config.toml
head_dim = 96
hidden_act = "swiglu"
norm_eps = 1e-05
rope_fraction = 1.0
tie_word_embeddings = false
parallel_block = false
init_std_o = 0.00422
optimizer = "muon_variant"
lr_mult_down = 2.0
schedule = "wsd"
decay_fraction = 0.801
max_seq_len = 512
max_steps = 7950
dataset = "wikipedia_en"
Each number is 128 + 24 x the weight over its row's rms, rounded and kept within 0 to 255. Layers, rows and columns count from 0. The size above them is the row's rms in percent of the matrix's.

# layer 4 attention value, 576x576, rms 0.0577, rows 330-353, columns 288-431
size [122 125 121 120 123 130 121 121 124 119 124 123 122 119 122 119 116 119 123 119 126 119 120 122]
[[165 115 128 109 102 135 134 130 146 117 139 103 152 140 129 141  92  91 132 121 155 112 130  64 160 121 117 126 139 147 124 129 132 136 136 130 106 138 133 127 159 110 151 117 110 207 133 140 144 158 106 121 145 132 158 116 129 107 197 141 126 146 134 142  77 117 144 139 118 138 113  96 159 149 100 115 121 123 201 136  95 132 124 157 133 138  94 158 138 191  88 113  95 132 107 104 135 142 147 124 130 154 148 123 144 124 177 148  79 120 134 139 130 118 148 117  81 137  82 160 127 136 171 162 123 101 168 119 121 135 130  94 133 141 121 148 153 108 101  63 114 140  96 142]
 [114 165 104 141 160 127 126  89 147  98 126 107 134  99 152 137 134 148 120 136 127 149 174  98 128 176 135 145 128 116 139 158 130 131  92 118 136 137 145 104 104 126 124 127 153 113 115 137 137 110 146 151 154 136 174 173 149 176 134 113 107 145  66 145 106 109 157 125 119 196 115 109 112 115 154 131 120 133  88 138 130  72 122 123 125 107 122 131 123 107 162 145  89 100 127 148 164 114 209 127 101 134 128 162  88 131 104 125 143 113 130 131 150 150 133 117 138 119 125 144 133 114  95 134 126  78 124 118 135 113 163 129 149 113 165 118 112 112 143 156 200 126 116 127]
 [134 141 146 175  84 102 116 127 126 141 121 114 174 145 131 167 105 131 144 140 114 128 134 173 154 136 122 156 133 141 110 132 154 128 133 109 147 118 116 158  93 159  69 102 121 107 160 142 180 152 143  82 147 133 110  91 156 144  67 121 109 140 162 123 143 107 102 125 135 117 140 106 144 132 127  99 135 112 117 109 104 123 116 141 157 154 152  89 116 164 120 159 158  89 129 129  64 124  88 105 129 121 113 108 123 110 109 108 105 166 148 103 154 141 125 138 102 110 107  89 128 124 115 125 114  88 139 103 148 124 118 136 170  76 177 117 130 141 158 134 131  97 163 134]
 [126 117 130 120 140 123 160  78 144  99 144 149 129 115 138 132 153  92 137 177 122 116 126 125 120  97 222 108 149 114 158 123 139 117 122 126 104 176 149 111  99  46  75 125 115 118 140 190 158 103 137 159 165 124  98 115 142  82 145 126  84 139 112 115 141  91 126 119 147 120 183 155 115 167 141 134 146 101  87 106 144 135 132 154 124 154  98 176  86  77  96 151 144  93 158 143 131 139 143 131 116 117  98  87 110 145 120 123 146 159 152 133 106 155  77 129 122 111 122 138 105 101 143 103 106 126 105 115 162 150 130 133 155  86 132 138 120  98 116 124 133 156 120 116]
 [132 123 161 127 127 174 109 154 106 135 142 162 122 102 139  99 142 126 149 141 119 132 119 130 131 119 157 124  82 115 142 131 137 140 138 133 156 191 137 162 143 139 168 115 141 102 148 135 132 147 165 100 136 112  96 165  81  98  85 167  96 151 102 143 148 155 160 150 140 110 158 122 103 146  74 169 168 161 144  95 115 158 112 147 133 132 137 107 146  60  88 168 165 141 147 123 122 157  90  61 127 114 147 132 112 166 168 131 120 118 132 123 122 127 136 120 145 134 137 124 154 120 166 148 123 140 127  96 100  86  83  93 130 130 133 141  96 136 143 131 143 103 149  97]
 [179 138 135  99 153 104 121 108 137 109 120 108 122 154 148 168 176 174 142 145 128 144 136  95  98 132  67 186 150 153 134 135 107  98  83 118 115 120 109 132 121 102 128 127 122  91  94 157 114 151 168  95 143 135 139 128 106 102  59 137 145 144 125 131 119 137 146 131 133 132  83 115 127 133 101 114 135 119  85 132 127 156 116 130 152 105 126  97 130 139 172  85  68 143 128 126 160 134 109 131 120 112  85 157  78 104 164 148 118 146  84 162  95 134  87 120 120 190  87 108 100 116 140 161 119 131 168 156 129 108 135 155 101  88 113 127 171 130 143 148 153 148 161 183]
 [153 124 168 165 140  84 151 137 112 154 139 127 136  92 124  99 128 116 151 144 184 139 133 100 143 164 139  92 171 139 144 152 128 121 130 129 134 126 122 119 144 129 161  87  95 143 109 130 132 137 138 133 147 105  87 109  81 153 107 141 165 125 119 122 142 142 114  94 134 155 149 104 107 117 118 108 138 113 158 117 138 148 102 152 141 146 123  98 133 132 125 121 172 115 136 140 167 117  98 153 143 128 139 172 153 110 154 115  90 142 133 153 131 165  89 133  98 117 136 144 109 116 103 110  84 149  97 127 113 136 116 143 143 160 101 152 162 114 129 114 121 132  88 129]
 [153 117 133  76 128 159 132 122 125 146  96 141 118 103 108 105  95 136 165 123 107 126 177 131 107 127 202  93  83 151 103 117 138 143 135 146 120 195 143 116 132  91 120 113 123 122 124 108 129 137 148  79 106 121 107 127 149  81 143 125 167 149 155 111  97 144 133  92 103 122 111 129 129 102 144 170 145 119 107  76 111 129 112  97  79 107 165 129 135  61 112 134 114 108 147 140 145 100 122 115 150 156  77  99 152 172 114 154 118 135 119 130  87 106 142  86 113 121 124 139 128 157 103 136 109  86 142 122 119 119 138 101 102 136 134 125 142 145 160 178 120 147 100 111]
 [111 130 116 121 159 151 113 115  85 123 167 143 156 128 171 169 116 134 133 129 136 104 101 140 166 135 114 122 167 140 138 143 142 154 143 128 135 137 110  98 103 106 150 147 182 162 164 123  85 139  97 128 114  69 154 146 126 145 126 155 125 126 145 131 132 113 108 110  95  96 139  96  97 115 118 155 112 143 101  94 138 162 115 124 109 137 163 148 116 133 117 128 136 134 161 118 124 146 104 118 162 119 145  99  76 144  99 125 131 154 136 113 116 171  96 116 122 146 133 104 139 101 120  98 145 189 144 136 125 153 114 111 102  58 104 168 177 130 148 154 157 143 126 145]
 [189 100 142 152 149 137 150  66 118 140 143 161 125 162 122 120 109 114 135 126 141 139 115 128  95  85 140 126 106 161 148 172 118 151 122 115  79  98 140 129 171 143  93 121 150 110 110 153 133 101 156  96 181 130 112 113  91 118 158  99 170 126 179  88 165 136  87 120 157 120 133 133  93  75  92  86 129 116 106 128 171 150 163 135 126 111 110 124  92 128 113 194 141 141 126 152 144 120 153 111 143 143 133 125 118 148 129 131 100 134 151  96 110 109 147 133 139 153 141 154 110  87 140  95 148 185 118 121 129 133 120 146 134 127 138 116 160 157 108 209 136 135 121 118]
 [130 104 114 130 105 113 116 124 149 133 106 108 196 149 158 134 142 104 132 127 131 125  98 166 127 120 110 139 130 129 126 165 141 141 106 123 153  77 129 139 163 129 122 164 110 131 143 160 125 129 168 117 129  39 152 176 102 124 122 148 120 101 106 161 132 115 143 143  94 106 123  71 102 132  73 164 150 129 101  84 116 117 122 105 150 146 161 110 119 125 138 143 140 108 166 150 140 158  92 144 119  83 130 123 149 102 107  88 113 160 111 122  82 151 140 149 111 126 133 112 129  98 137 117 103 129 191 141 104  89 154 128 121 122 135 131 147 123 101 132 150 137 125  92]
 [131 118 149 153 146 128 148 127 126  96 112 125  93 131 105 186 123  84  73 103 159 108  84  91 116 131 129 144  85  97  92 108  74 103 138 167 108 136 102 123 168 117 168 122 119 143 155 113 180 173 135 101  78 150 111 132 160 127 155 102  76 144 144 129 142 139  94 119 122  91 123 149 126 169 138 103 147 119 147 123 126 116 116 147 122 139  99 160 133 136 171  93  96  85 145  72 113 158 144 103 121 124  91 112 136 134 126 148 108 117 121 117 128 151 141  84 141 124 145 168 142 105 139 138 116 155 154 136 160 127 126 143 176 115  63  84 108 105 142 145 138 126  76 125]
 [111  89 179 120 152 152 111 142 136 151 125 120  81 170  93 142 162 140 116 128 129 114 131 123 129 135 108 110  94 113 131 126 128 118 121 129  86 117 123 146 127 145 121 105 110 176  97  99 187 114 141 136  98 123 125 107 128 147 132 136 171 116 102 137 108 101 114 168 124 163 112 179 116 126 146 152 165 138 106 133 116  72 160 153 121  95 158 118 141 129 151 144 180 104 148 104 144 112 192 158 110 139 115  90  90 124 105 137  87 164 104 147 146 104 115 127 129 140 162 186  86  96 148 103 114 146 101 136 155 116 165 150 128 121 110 129 102 128 156  68 146 136 119 120]
 [ 91 100  94 102 142 158 145 120 108 144 147 135 119 155 132 138 147 154 155 142 117 120 119 104 115 105 104 113 149  81 143 134 136 155 100 152 134 132 136 135 128 132 163 131 132  51 150  98 153  99 156 121 121 126 137 144 126 135 123 131 152 123 133  96 115  97 121  96 140 142 146 135 125 118 127  88 147 130 137 137 115 129 120 127 100 127 126 102 137 111 180 131 151 114 119 149 162 127 173 121 133 144 127 164 135 122 124 119 126 107 109 126 116  91 103 137 149 156 119 151 126  73 106  97 164  75 141 137 150  88 152 143 151 153 109 117 144 117 132 121  73 109 118 111]
 [131 109 138 120 122 150 110 148 164 101 140 151 125 112 121 149 141 122 115 111 164 154 142 137 141 131  89 133  57 123 101 105 139 131 164 132 190 130 146 185 111 118 133  87 139 126 166 182 151  84 126 116 139 158  97 113 109 151 148 106 174 131 160 115  98 124 137 125 129 139 122 179 119 129 100 161 123 117  75 137 157 165 116 113 108 135  83 139  97 152 115 112 131 124 154 135 148 136 109 147 107 120  87 129 113 112  98 135 156 133 122 129 153 157 146 131 104 105 112 123 111 124 158 152 128 111 125 146 100 124 137 132 131 103 135 145 203 131 159 124 143 102 128  84]
 [126  81 151 131 131 110 141 130 129 126 104 138 159 131 142 153  99 124 137 170 136 173 151 124 126 172 150 137 125 165 148  94 104 113 162 151 149 136 157 118 147 119 102 104 171 137 110 154 122  82 121 112 137 119 123 153 127 118 142 117 148 107 144 128 117 160 156 132 130 162 122 138 119 193 131 108 111 124 122 124 120 104 168 129 102 115 133 126 111 125 113 103 180 129 116 136 116 125 158 158 106 147  97 138 140 161 110 149 169 124 101 113 106 142 119 122 104 142 123 176 141 122 126 133  79 161 138 147 159 126 103 107 133 156 121 144 137  99 140 113  71 148 132  89]
 [127 147  87  65 124 146 147 129 147 124 154 125 134 104 132 111 123 118 104 129 129 107 117 135 120 118 126  89 140 148 124 100 137 144 145 140 101 118 182 121 138 168 139 112 123 160 111 151 123  99 105  69 126 125 114 105 120 121 151 109 122 135 118 119 150 138 112 153 159 151 123 130 131 132 116 135 112 159 139 166 144 148  85 179 170 167 121 164 149 103 121 156 156 125 191 100 111 109 117 167 114 154 144 118 114 111 114 151 126 109 151 195 138  94 122 142 152  91 154 127 139 145  99 112 111  73  77 129 159 166  86 111 172 112 134 136 157 136 118 117 152 131 112 118]
 [151 130 108 139 129 131 123 128 167 126 145 134  88 138 154 123 131 148 125 129 144  93 140 154 145  78 136 152 107 125 147 147 108 146 167 154 150 156 174 137 153 110 151 108 128 133 123 137 158 109 101 155 130 150 113 186 106 103 103 115 136  86  88 105 124 102 133 142 103 128 138 112 124 130 105 126 121 100 155 108 125 185 103 110 156 149 107 115 153 134 108  76 102 175 136 108 106 122 109  61 126 103 111  99 137 115 148 173 108 135 130 155  96 105 103 134 156 111 142  60  99  79 136 105 189 129 133 142 121 115 128 110 101 165 141 153 115 112 162 154 119 121  98 125]
 [145 115 118 139 111 133 123 161 106 114 124 107  98 194 123 106 121 148 123 144 148 122 110 169 152 118 155 137 142 116 127 106 175 116 153 121 181 124 155 144 140 142 163 131 145 141 145 125  99  80 124 106 133 135 125 152 154 136 134 137  88 138 118 111  99  86 138 121 112 127 151 127  91 163 135 139 117 113 102 152 145 141  85 161 130  55  99 163  98 119 152 134 160  95  96 130 131 119  53 130 147 111 151 106 108 127 161 119 128 138  97 117 165 122  80 162 151 161  97  78 137 176 138 120 129 108 142 136  99 127 153 114  82 132 137 110 136 123 164 131 106 120 186 121]
 [ 83 105 144  90 161 130  94 133 166 142 135 130 136  90 121 117 119  96 109 136 133 141 124 113 123 110 119  87  89 123 155 107 151 134 154 134  77 118 127 123 144  95 148 171 122 147  74 157 111 128 131 104 164 104 111 145 120 104  55 111 108 153 139 135 101 104 153 130 155 165 152 151  63  95 104 115 157 103 170 111 133 120 120 142 184 126 132 157 117 150 130  91 117 117 123 127 134 113 131 137 119 121 143 110  67 101 122 138 115 143 135 144 126 140 121 131 118 112 128 101 129 102 166 104 170 153 140 117 121 102 143 179 125 135 134 117  86 126 124 119 118  73 147 116]
 [113 142 144 135 131 101 140 122 112 100 130  87 136 160 124  83 139 127 118 113 172 128 147 154 123  91 116  92 146 157 157 116 111 147 172 107 124 143 124 138 111 131  95 122 132 113 142 107 141 136 129 161 114  92 142 162 148  90  93 150 160 112 124 119 166 163 114  99 135 147 111 153 148 140  95 111 135 109 125 133 129 107 133 105 142 114 153  74 103 109  96 123  86 119 114 135 103  91 148 165 156 144 129 134 128 120  64 126 110 154 139 137 181 150  93 122 158 131 141 122 150 127 185 128 144 142 164 127  93 148 125 155 104 106 130 136 129 154 112 143 125 149 123 132]
 [162 143  94 128 133 108 146 160 106 140 158  95 119 143 107 111 148 153 106 168 146 121 113 102 136 115 149 142 157 128 143 132 134 116 161 142  72 181 137 130 102 120 122 106 117 133 129 132 134 174 122 115  99  95 129 140 134 122 100 142 174 139 113 132  77 111 110 182 109  92 106 154 166 133 102 156 145 105 138 107 105 130 126 159 209 114 124 120 113 151 146 104 143 130 124 150 120  58  99 142  95 146 121  80 125 123 131 150 134  74 106 111  93 104 153 140 143 115 143  84 147 115  97 127 109 107 123 129  98  94 105 121 139  97 128 146  73 150 129 140  82 141 152 116]
 [137 145 142  98 140 135 123 111 145 162 117 108 132 154 143 145 137 112 130 150 155 169 164 139  87 128 109 132 148 136 127 118  92 190 112 140 197 117 109 134 130 115 127 137  82 137 138 101 147 106 134 101 116  90 147 156 132 136 121 120 169 177 135 121 103 103 121 133 104 135 137 138 131 110 174  79 120 162 139 122 117 103 135 200 103 163 108 169 128  94 163 170 126 143  76 115 138 164 159  88  88 138 152 138 110 128 130 105 115 156 145 113 133  99 128 121 137 128 106  91  91 147 173 128 104 167 143 127 110 123 109  90 140 112 155 130 112 154 131 106 116 145  79  94]
 [152 122 107 132 125  86 141 119 126  98 155 133  96 119 105 116 116 124 113  98 121  82  82 135 119  92 150 134 108  97 111 172 152 111 119 139 136 124 134  85 118 129 154 130 136 132 114 198 110 166  94 158 138  80 166 125 155 116  69 147 169 159 123 156 122 131 152 138 125 152  89 101 134 119 178 116 123 131  97 150 118 145 129  93 131 137 149 106 174 118 120 139 116 149 117 110 135 124 137 147 133 105 125 127 128 119 182 100 171 129  97 127 104 120 165 103 178 165 139  84 152 132 144 115  93  80 151 141 139 132 140 125 132 138  85  94 157 107 135 167 134 106  98 145]]
# layer 4 attention output (transposed), 576x576, rms 0.0514, rows 330-353, columns 288-431
size [120 121 121 121 123 129 119 121 125 121 125 121 117 122 125 118 117 121 125 120 129 123 118 124]
[[123 168 115  95 156 101 160 135 138 162 131 147 157 141 168 134 111 152 143 158 133 137 122 105 133 117 105 120 169 129 162 126 154 109 151 131 134 119 178 100  97 161 134 137 142  96 103 113 108 131 126 147 115 117 106 128 137 143  97 158 152 120 126 109 125 146 154 107 125  90 130 120  98 113 105 182 123 145 103  86 172 138 143 142 152 108 137 101 155 148 141 146  85  70 152  78 170 135 169  95 137 131  97 153 121 124 128 135 202 150 108 108 110 127 125 108 161  81 108 135 185 151 130 122  95 142 139  90 124 152 135  73 111 128 136 127 153 126 180 104 145 124 149 168]
 [112 115 146 133 128  67 142 149 142  79 192 128 150 152  93 148 104 114 112  58  93 146 129 105 109  98  66 113 128 150 119 136 131 124  81 134 154 142 128 126 154 127 106 160 124 131 101 106 102 106 136  71 146  99 130  92 122 142 152 203 120 138 102 133 129 106 112 126 137  83 155 111 126 151 113 154 120 131 113 135  72 112 118  94 151 173 121 118 125 104 152 112 118 126 118 126 159 109 117 130 183 105 134 136 135 140 147 152 100  93  75 125 121 102 131 138 144 121 115 117 116  79 131 143 135 120 154 147 128  82 120 167  67 128 131 138 141 120 104 101  99 120 134 174]
 [145 102 130 113  93 159 159 135 170 114 175 121 126 164 133 155 109 150  99 128  99 133 118 106 156 133 130 124 137 101 136  73 122 156 101 138 117 128 142 143 149  96 113 157 116 159 120 135 150 124 157 169 131 119 121 145  82 128 130 121 126 123 137 103 145 169 151 113  91 130 142 131 112 142 154 138 114 111 102 142  91 157 161 128 139 119 149 124 137  99 120 123  83 109 129 132 171  93 108 144 160 136 139 132 143 125 123 150 163 118 115 125 115 118 117 118 124 163 119 184 129 160 123 145 121  96 132 149 161 116 143 141 126 147 105 133 133 152 105 116 113 193 116 128]
 [127 152 108 141 141 102 135 109 138 155 144 143 101 124 120 147 133 146  93 149  99 125 146 143 134 166 110 112 112 128 153 123 127 130 159 112 147 113 127 172  89 170 118 107 110 193 109 111 134 156 176 100 124 119 121  85 146 145 113 149 125  92  92 123 133 146 121 139  78 114 118  79 144 154 105 147 162  65 145 149 163 143 143 126 123 118 116 139 115 178 175 137 152 146 105 151 106 145 124 172 153  99 111 133 115  98 150 120 148 128 114 142 136 141 175 142 111 118 122 131 146 115 120 112 102 131 128 125  87  78 104 146 128 100 124  97 118 185 129 108 111 152  98 122]
 [116 120 164 172 184 144 133 137 110 127 127 141 146 135 115 152 120 122  94 108 145 120 166 118 147 171 141  86 158 115 110 126 134  76 132 123 119 132  58  93  54 135 122 153 133 126  92 134 134 103 145 101 106 140 182 105 172 145 143 129 171  99 135 134 157 119 106 111 158 117  98 129 130 121 181 148 126  99  97 163 153 114 145 147 134 127 116 123 142 141 147 147 117 165 118 105 145 107 147 158 113 115 139 166 108 145 106 116 105 140 126 131 174  99 120 115 149 154 135 105 126 150 139 131 146 120 140 144 110 112 105 100 138  58 129 117 120 156 123 155 112 104 116 151]
 [129 129  94 159 115  97 120 116 120 134 143 122 140 140 107  76  97 129 124 149 151 116 120 123 133 115  91 127 166  90 124 132 152 131 125 101 150 117 103 110 139  87 109 100 141 124 134 128  96 144  76 110 154 130 132 135 124 126 118 107 125 141 117 147 136 142 148 119 179 169 140 146 149 141 122  98 114  90 131 125 117  96 116 141 154 129 117 151 118  51 118 140 105 110 138 122 150 106 131  87  48 159 120 110 129  72 180 165 150  97 116 115 125 142 145 103 125  89 146 137 142 143 128 129 126 148 160 148 113 124 172 120 149 139 111 131 123 138 111 147 134 147 116 141]
 [153 136 163 126 149 169 158 128 130 107 107 120 142 166 115 115 132  96 162 152 143 138 110 153 146 131 135 140 110 140 147 133 158 132 146 116 129 135 129 183 108 131 171 154 183 124  85 107 134 127 114 114  84  98 153  99 190 141 148 148  84 138 145  84 124 172 137 128 135  95 158 147 192 148 124  71 170 151 122 137 122 128 140 143  86 123 117 139 134 114 105 127 142  94  92 117 118 121 139 120 164 152 130 138 133 111 135 170 145 143  94 133 142 115 110 109 156  88 111 120 109 163 114 120 113 133 118 118 112 172 104 127 150  87 148 120 140 163 109 136 135 133 171 137]
 [165 137 100 126 139 143 138 163 126 117 145 182 139 101 113 173 174 128  78 122  79 132 122 128 148 136 118  92 142 157 119 110 117 123 134 129 160 130 113 125 141 104  97 149  94 131 131 141 148 123 106  98 160  93 146 141 115 123 167 153 110  95 131 156  99 102 118 139 124 144 133 138 146 132 146 107 130 139 133 162 175 125  94 107 115 134 106  89 116 126 114  96 136 124 143 138 149 107  87 134 129 116 144 139 165 119 128 111 108 133 172 140 164 153 123 126 126 130 150 113  96 158 142 139 124 128 136 140 134  98 147 117 145  92 113 105 109 139  94 118 133 143 148 152]
 [109 125 130 173 110 140 108 164 141 111 152 144 139 146 140 141 165 138 136 121 114 152 111 103 166 104 121 148 133 108 151 107 131 146  98 135 138 103 137 120 100 151 118 118 102 121 119  84 160 107 150 134 117 114 150 157 154 149 132 122 133 132 134 156  98 118 151 129 148 113 170 133  96 120 168 100 158 117 133 127 127 109 119 116 103 105 127 148 128 113 146 113 141 140 135 121 148 154 146 118 105 133 130 137 201 143 147 120 108 100 135 140 112 129 146 158 175 134 161 115 119 168 152 110 104 149 122 151 136 149 108 150 129 144 125 122 139 131 132 163 113 166 137 111]
 [120 116 110 135 143 143  98  97 102 139  97 122 118 135 136  97 110 160 142 180 167 161 123 158 175 116 115  95  88 135  86 126 112 188 169 146 134 129 144 143 143 176 107 129 118 132  90 152 158 141 145 131 149 147 142 110 138 120 109 129 110 131 118  89 107 121 113 160 118 129 123 148 112 110 135 142 143 152 169 139 106 131 141 153 115 154 120 112 188 121 118 144 121 159  78 164  49 177 120 159 123 107 121 154 147 172 172 121 116 103 120 146 123 103  92 106 135  82 122 136 156 101 112  70 122 125 137 126 160 117 140 139 117 172 117 124 138 149 115 134 109 130 103 130]
 [115 118 145 121 164 123 151  84 129 164 138 133 119 138 145 101 113 114 109 134 170 169 125 142 161 150 148  61 135  83  98 123 100 141 146 155 134 134 141 115 139 123 122 145 145 119 143  95 107  71 109 146 160 148 103 135 149 142 149 153 159  93 135 166 116 129 143 153 119 120 115 136 138  94 136 143 136 124 100 106 112  89 137 102  74  86 148 134 156 154 100 119  81  96 149 157 149 117 102 127 120 158 136 129 119  95 136  83 106 123  97 118 192 131  92 174 121 147 110 111 183 132 101 112 116 144 167 119 157 128 145 137 140  90 116 120 146 133 124 155 177 165 151 149]
 [143 122 140 140  98 156 129 112 115 126 154 140 131 173 126 139 165 179 112 140 134 135 152 152 167 140 157 128 100 190 106  94 179 156 104  81 109 141 136  91 171 138 118 186 117 173 124 152  80 132 136 152 141 111 122 131 109  96 117 137 162 110  95 102 155 154 131 101 100 140 130 141 149 163 136 122 161 118 157 143 112 150 202  98 166 115 135 129 127 105 137 118 169 133 136  96 126 115 150  99 117 147 129 149 121  97  80 132 134 176 117 147 131 140 133 156  92 142 122 108 132  71  87 121 172 119 124 134 117 162 135 106 127 110 157 119 111 154 126 118 117 144 115 113]
 [138 169 148 128 101 137 132 141 135 169 162 115 150 129 122 129  74 144 162 120 140 106 113 135 129 100  85 150 148 121 140 146 113 149 107 152 122  93 135 145 118 147 178 124 123 126 166 114 142  93 186 134  86 107 107 153 113 160  68 162 121 165 149 108 113 121  86 105 135 155 103 124  95 120 127 147 162 122 146 158 106  84 141 122 110 164 116 127 161 152  97 123 124 146 153 148 147 121 117 129 165 110  89 153 138 145 135 164 117 138 137 101 153 146 129 150  90 120 118 100 141 131 124 120 106 116 150  62 112 132 126  85 132 107 149 180 151 128 120 109 149 115 101 155]
 [103 125  88 170 180 110 137 126 131 105 122  84 122 116 154 129 172 105 171 164 132 150 134 146 128 109 179 123 157 123 162 165 106 149 128 108  86 164 142 117  72 143 150 115  99 153 136 152  70 143 129 105 111 175 105 155 116 143 150 156 111 150 158 167 171 147 137 155 132 139 103 119 123 120  81 127 123 118 141 153  97 157 123  95 102 156 132 136 165 154 131 134  99 116  90 126  99 163 132 146 108 108 119 126 100 126 106 137 141 106 124 151 132 133 145  99 151 127 106  95 182 142 173 111 135 135  88 134 114  92 134 130 100 169 155  84 113 120 138 120  94 116 158 108]
 [140 156 139 103 138 141 119 125 152 182 163  96 110 148 136 120 140 131 121 124 159 127 110 109 124  94 136 133 143 165 117  95 101 118 149 128 124  99 106 128  82 140  99  92 121 154 127 116 157 148  78 132 144 119 177  88 126 123 117  79 123  96 124 189 129 114 162 166 160 133 126 142 100 105 147 122  99 110 124  74 142 124  88  93 116 133 153 130 130 157 134 141 101 119 129 135 134 130 175 122 121 120 133 148 100 104 115 170 140 112 147 114 108 144 123 117 145 121 115 119 100  97 110 162 115 152 110 131 113 114 107 103 184 144 138 124 123 131 128 133 142 121 133 160]
 [141 118 119 137 143 109 124 155 128 112 180 121  91 145 113 125 144 112 108 124 126 109 132 125 115 139 130 164 119 164  92 144 140 147 119 129 150 154 145 137 132 116 137 134 116 128 151 148 101 119 149 151 115 146 148 109 118 190 103 144 115 163 115 120  85 129 139 179 102  67 154 101 122 114 104 107 116 142 150 169 154 146 104 102  95 116 133 101  76 123 131 145 137 149 159 122  98 118 106 143 135 133 127 142 167 106  96 136 142 178 134 116 138 151 157 133 104 219 154 114 154 124 103  88 123 103 145 158  98 126 129 144 124 120 120 153 120 141 170 125 113 128 150 177]
 [156 161 122 130 127  86 138 123 112  99 130 139 135 145 106 131 175 143 137  94 112 131 122 101 143  90 130 124 140 106 172 104  99 128 124 126 158 137 127 139 101 150 101 133  60 134 125 101 161 121 134 169 135 106 157 103 131  96 151 135 101  75 149 159 110  90 100 119 160 134 129 126 136 115 120 135 163 134 129 124 119 120  89 106 138 109 146 105 119 137 135 138  91 101 105 141 136 134 107 164 141 128 143 142  81 148 138 137 137 133 183 151 152 117 106 131  93 123  75  86 105 131 114 135 113 143 137  90 133 135 105 154 134  98 156 142 143 112 140 152 113 113 121  99]
 [129 126 102  81 104 127 129 132 141 126 160 109 148 153 107 136  99 149 153 131 105 132 125 178 142 122 151 142 130 102 117 120 121 136 100 132 168  99  98  85 142 176 127 134 100 141 130 103 120 120  87 140 152 126  95 141 163 183 139 129 160 150 129 124 128 165 139 128 107 126 119  78 149 101 142  93 107 122 143 116 121 123  88 136 155 126 117 127 156 145 140 145 118 141 107 109 163 108 133 142 155 152 130 102 116 152 126  59 133 108 117 132 133 148 138 117 132 162 115 125 160 117 119 107 105 112 152 170 121 104 124  92 131 154 130 135 131 157  97 173 167 147 148 127]
 [111 136 122 103 147 166 149  92 162 103 148  95 124 145 143  95 101  97 131 144 120 123 102  79 110 158 134 112 135 148 110 141 117 143  99 171 119 114  69 139 127 127 149 108  80 153 142 143 117 141 136 135 136 143 168 129 117 125 124 156  99 118 105 123 109 115  99 108 125 131 103 119 120  95 143 125 153 100 137 113 101 106 135 128 116 151 145  91 143  88 100 118  91  98 137 163 154 137 125 122 107 133 114 154 121 139 117  89 161 136 113 109 114 122 153 155 138 131 128 109 135  90 133 106 130 100 139 134 132 139 115 109 151 143 114 119 110  87 174  94 162 126  88  85]
 [118 130 109 126 108  97 136 121 169 135 107 108 114 144 126 112 144 122 159 106 132 164 126 170 155 218 126 143 173 155 153 170 110 123 125 135 134 119 127 127 146 111  98  86 134 168 135 102 123 113 155 154 104 129 123  90  80 163 155 137 111 120 102 149 124  86 106 141 180 125 120  89 126 135 127 135 149 167  86 119 146 101 149  80 152 102 124 130 136 116 127 159 116  94 144 129 127 127 141 114 126 119  88 158 115 149 138  96 150 132 149  94 105 148 131 127 116 161 121 124  79 140 131 154 146 146 163 108  81 139  99 121 120 146 149 147  88 157 143 119 145 172 203 129]
 [108 115 118 167 104 112 123 127 111 109 133 143 107 139 113 125 144 109 127 144 137 138 133 117 118 136 154 130 113 115 135 140 136 120  82 144 125 134  95  98  96 157 101  89 150 152 104 161  98 152 130 116 113 142  98  59 168  82  91  88  75 109 127 115 115 132 172  95  85 127 130 133 125 145  92 128 166 124  70 128 121 124 137 109 153 105 125 118 143 153 123 104 149 114 133 153 152 168 139 131 119 151 128 107 126 127 127 110 129  81  87 107 133 123 135 116 143  69 105 118  95 111 128 103 117 108 155 128 124  86 124 119 110 144 105  98 148  89  79 145  85 164 122 154]
 [158  95 135 117 126 124 131 135 134 105 149 129 123  98 141 127 133 106 125 131 126  82 117 142 108  88 132 100 135 106 122 146  83  97 120 133 175 125 149 143 155 125 137 158 141 126 143 152 129 112 161  93 134 103 130 100 148 125 111 133 157 123 131 106 135 129  91 121 145 131 113 128 165 162 151 119 143 107 125 106 149 123 104 153  73 106 132 118 160 125 111 128  68 118 133 110 100 130 131 106 164 125 117 151 114 188 165  74 162 147 180 142 113 147 155 138 122 106 139 137 113 103 130 114 108 108 112 117  91 148 171 134 142 176 160 126 158 131 155 100 138 134 110 130]
 [125 138 134 119 139 226 130 112 135  83 164 145 166 128 116 138 121 131 134 139 133 142 114  91  96  88 128 169  91  90 143 167 151  94 128 160 139 104 112 177 106 155 148 136 123 116 106 110 110 126 139 132 126 190  94 143 147 155 163 150 130 137 148 175 127 116 109 130 171 144 118 111 141 122 124 122 148 100  99  94 135 125 154  65 140 102 157 153 155  96 157 152  75 113 106 124 151 121 145 127 119 122 116 123 147 145  83 145 125 149 153 126  88 140 106 119 133 149 124 127 162 119 142 142 115 150 114 105 149 115 118 131  97 103 137 139 152 150 103 114 131 127 165 160]
 [179 115 103 121  91 151 153 157 143  58  94  94 114 146 131 114 139  70 139 147 147  94  96 125 180 138  95 133 149 111 123 128 150 129 134 157 125 135 138 134 145 146  95 126 110 105 145 127 116 114 145 115 105 140 133 146 151  85 161 107 157 135 121 152 149  75 119  69 154 171 149 123  83 126 145 122 142  72 132 136 145 138 129 121 175  98 155 113  97 117 158 122 140 119 157 101 118 111 135 116 149 108 167 144 105  67 127 139 147 125  98 145 146 137 104 133  99 100 179  97 121 159 125  99 138 174 125 110 141 123 124 147 158 119 129 166 184 158 103  91 131 162 153 123]]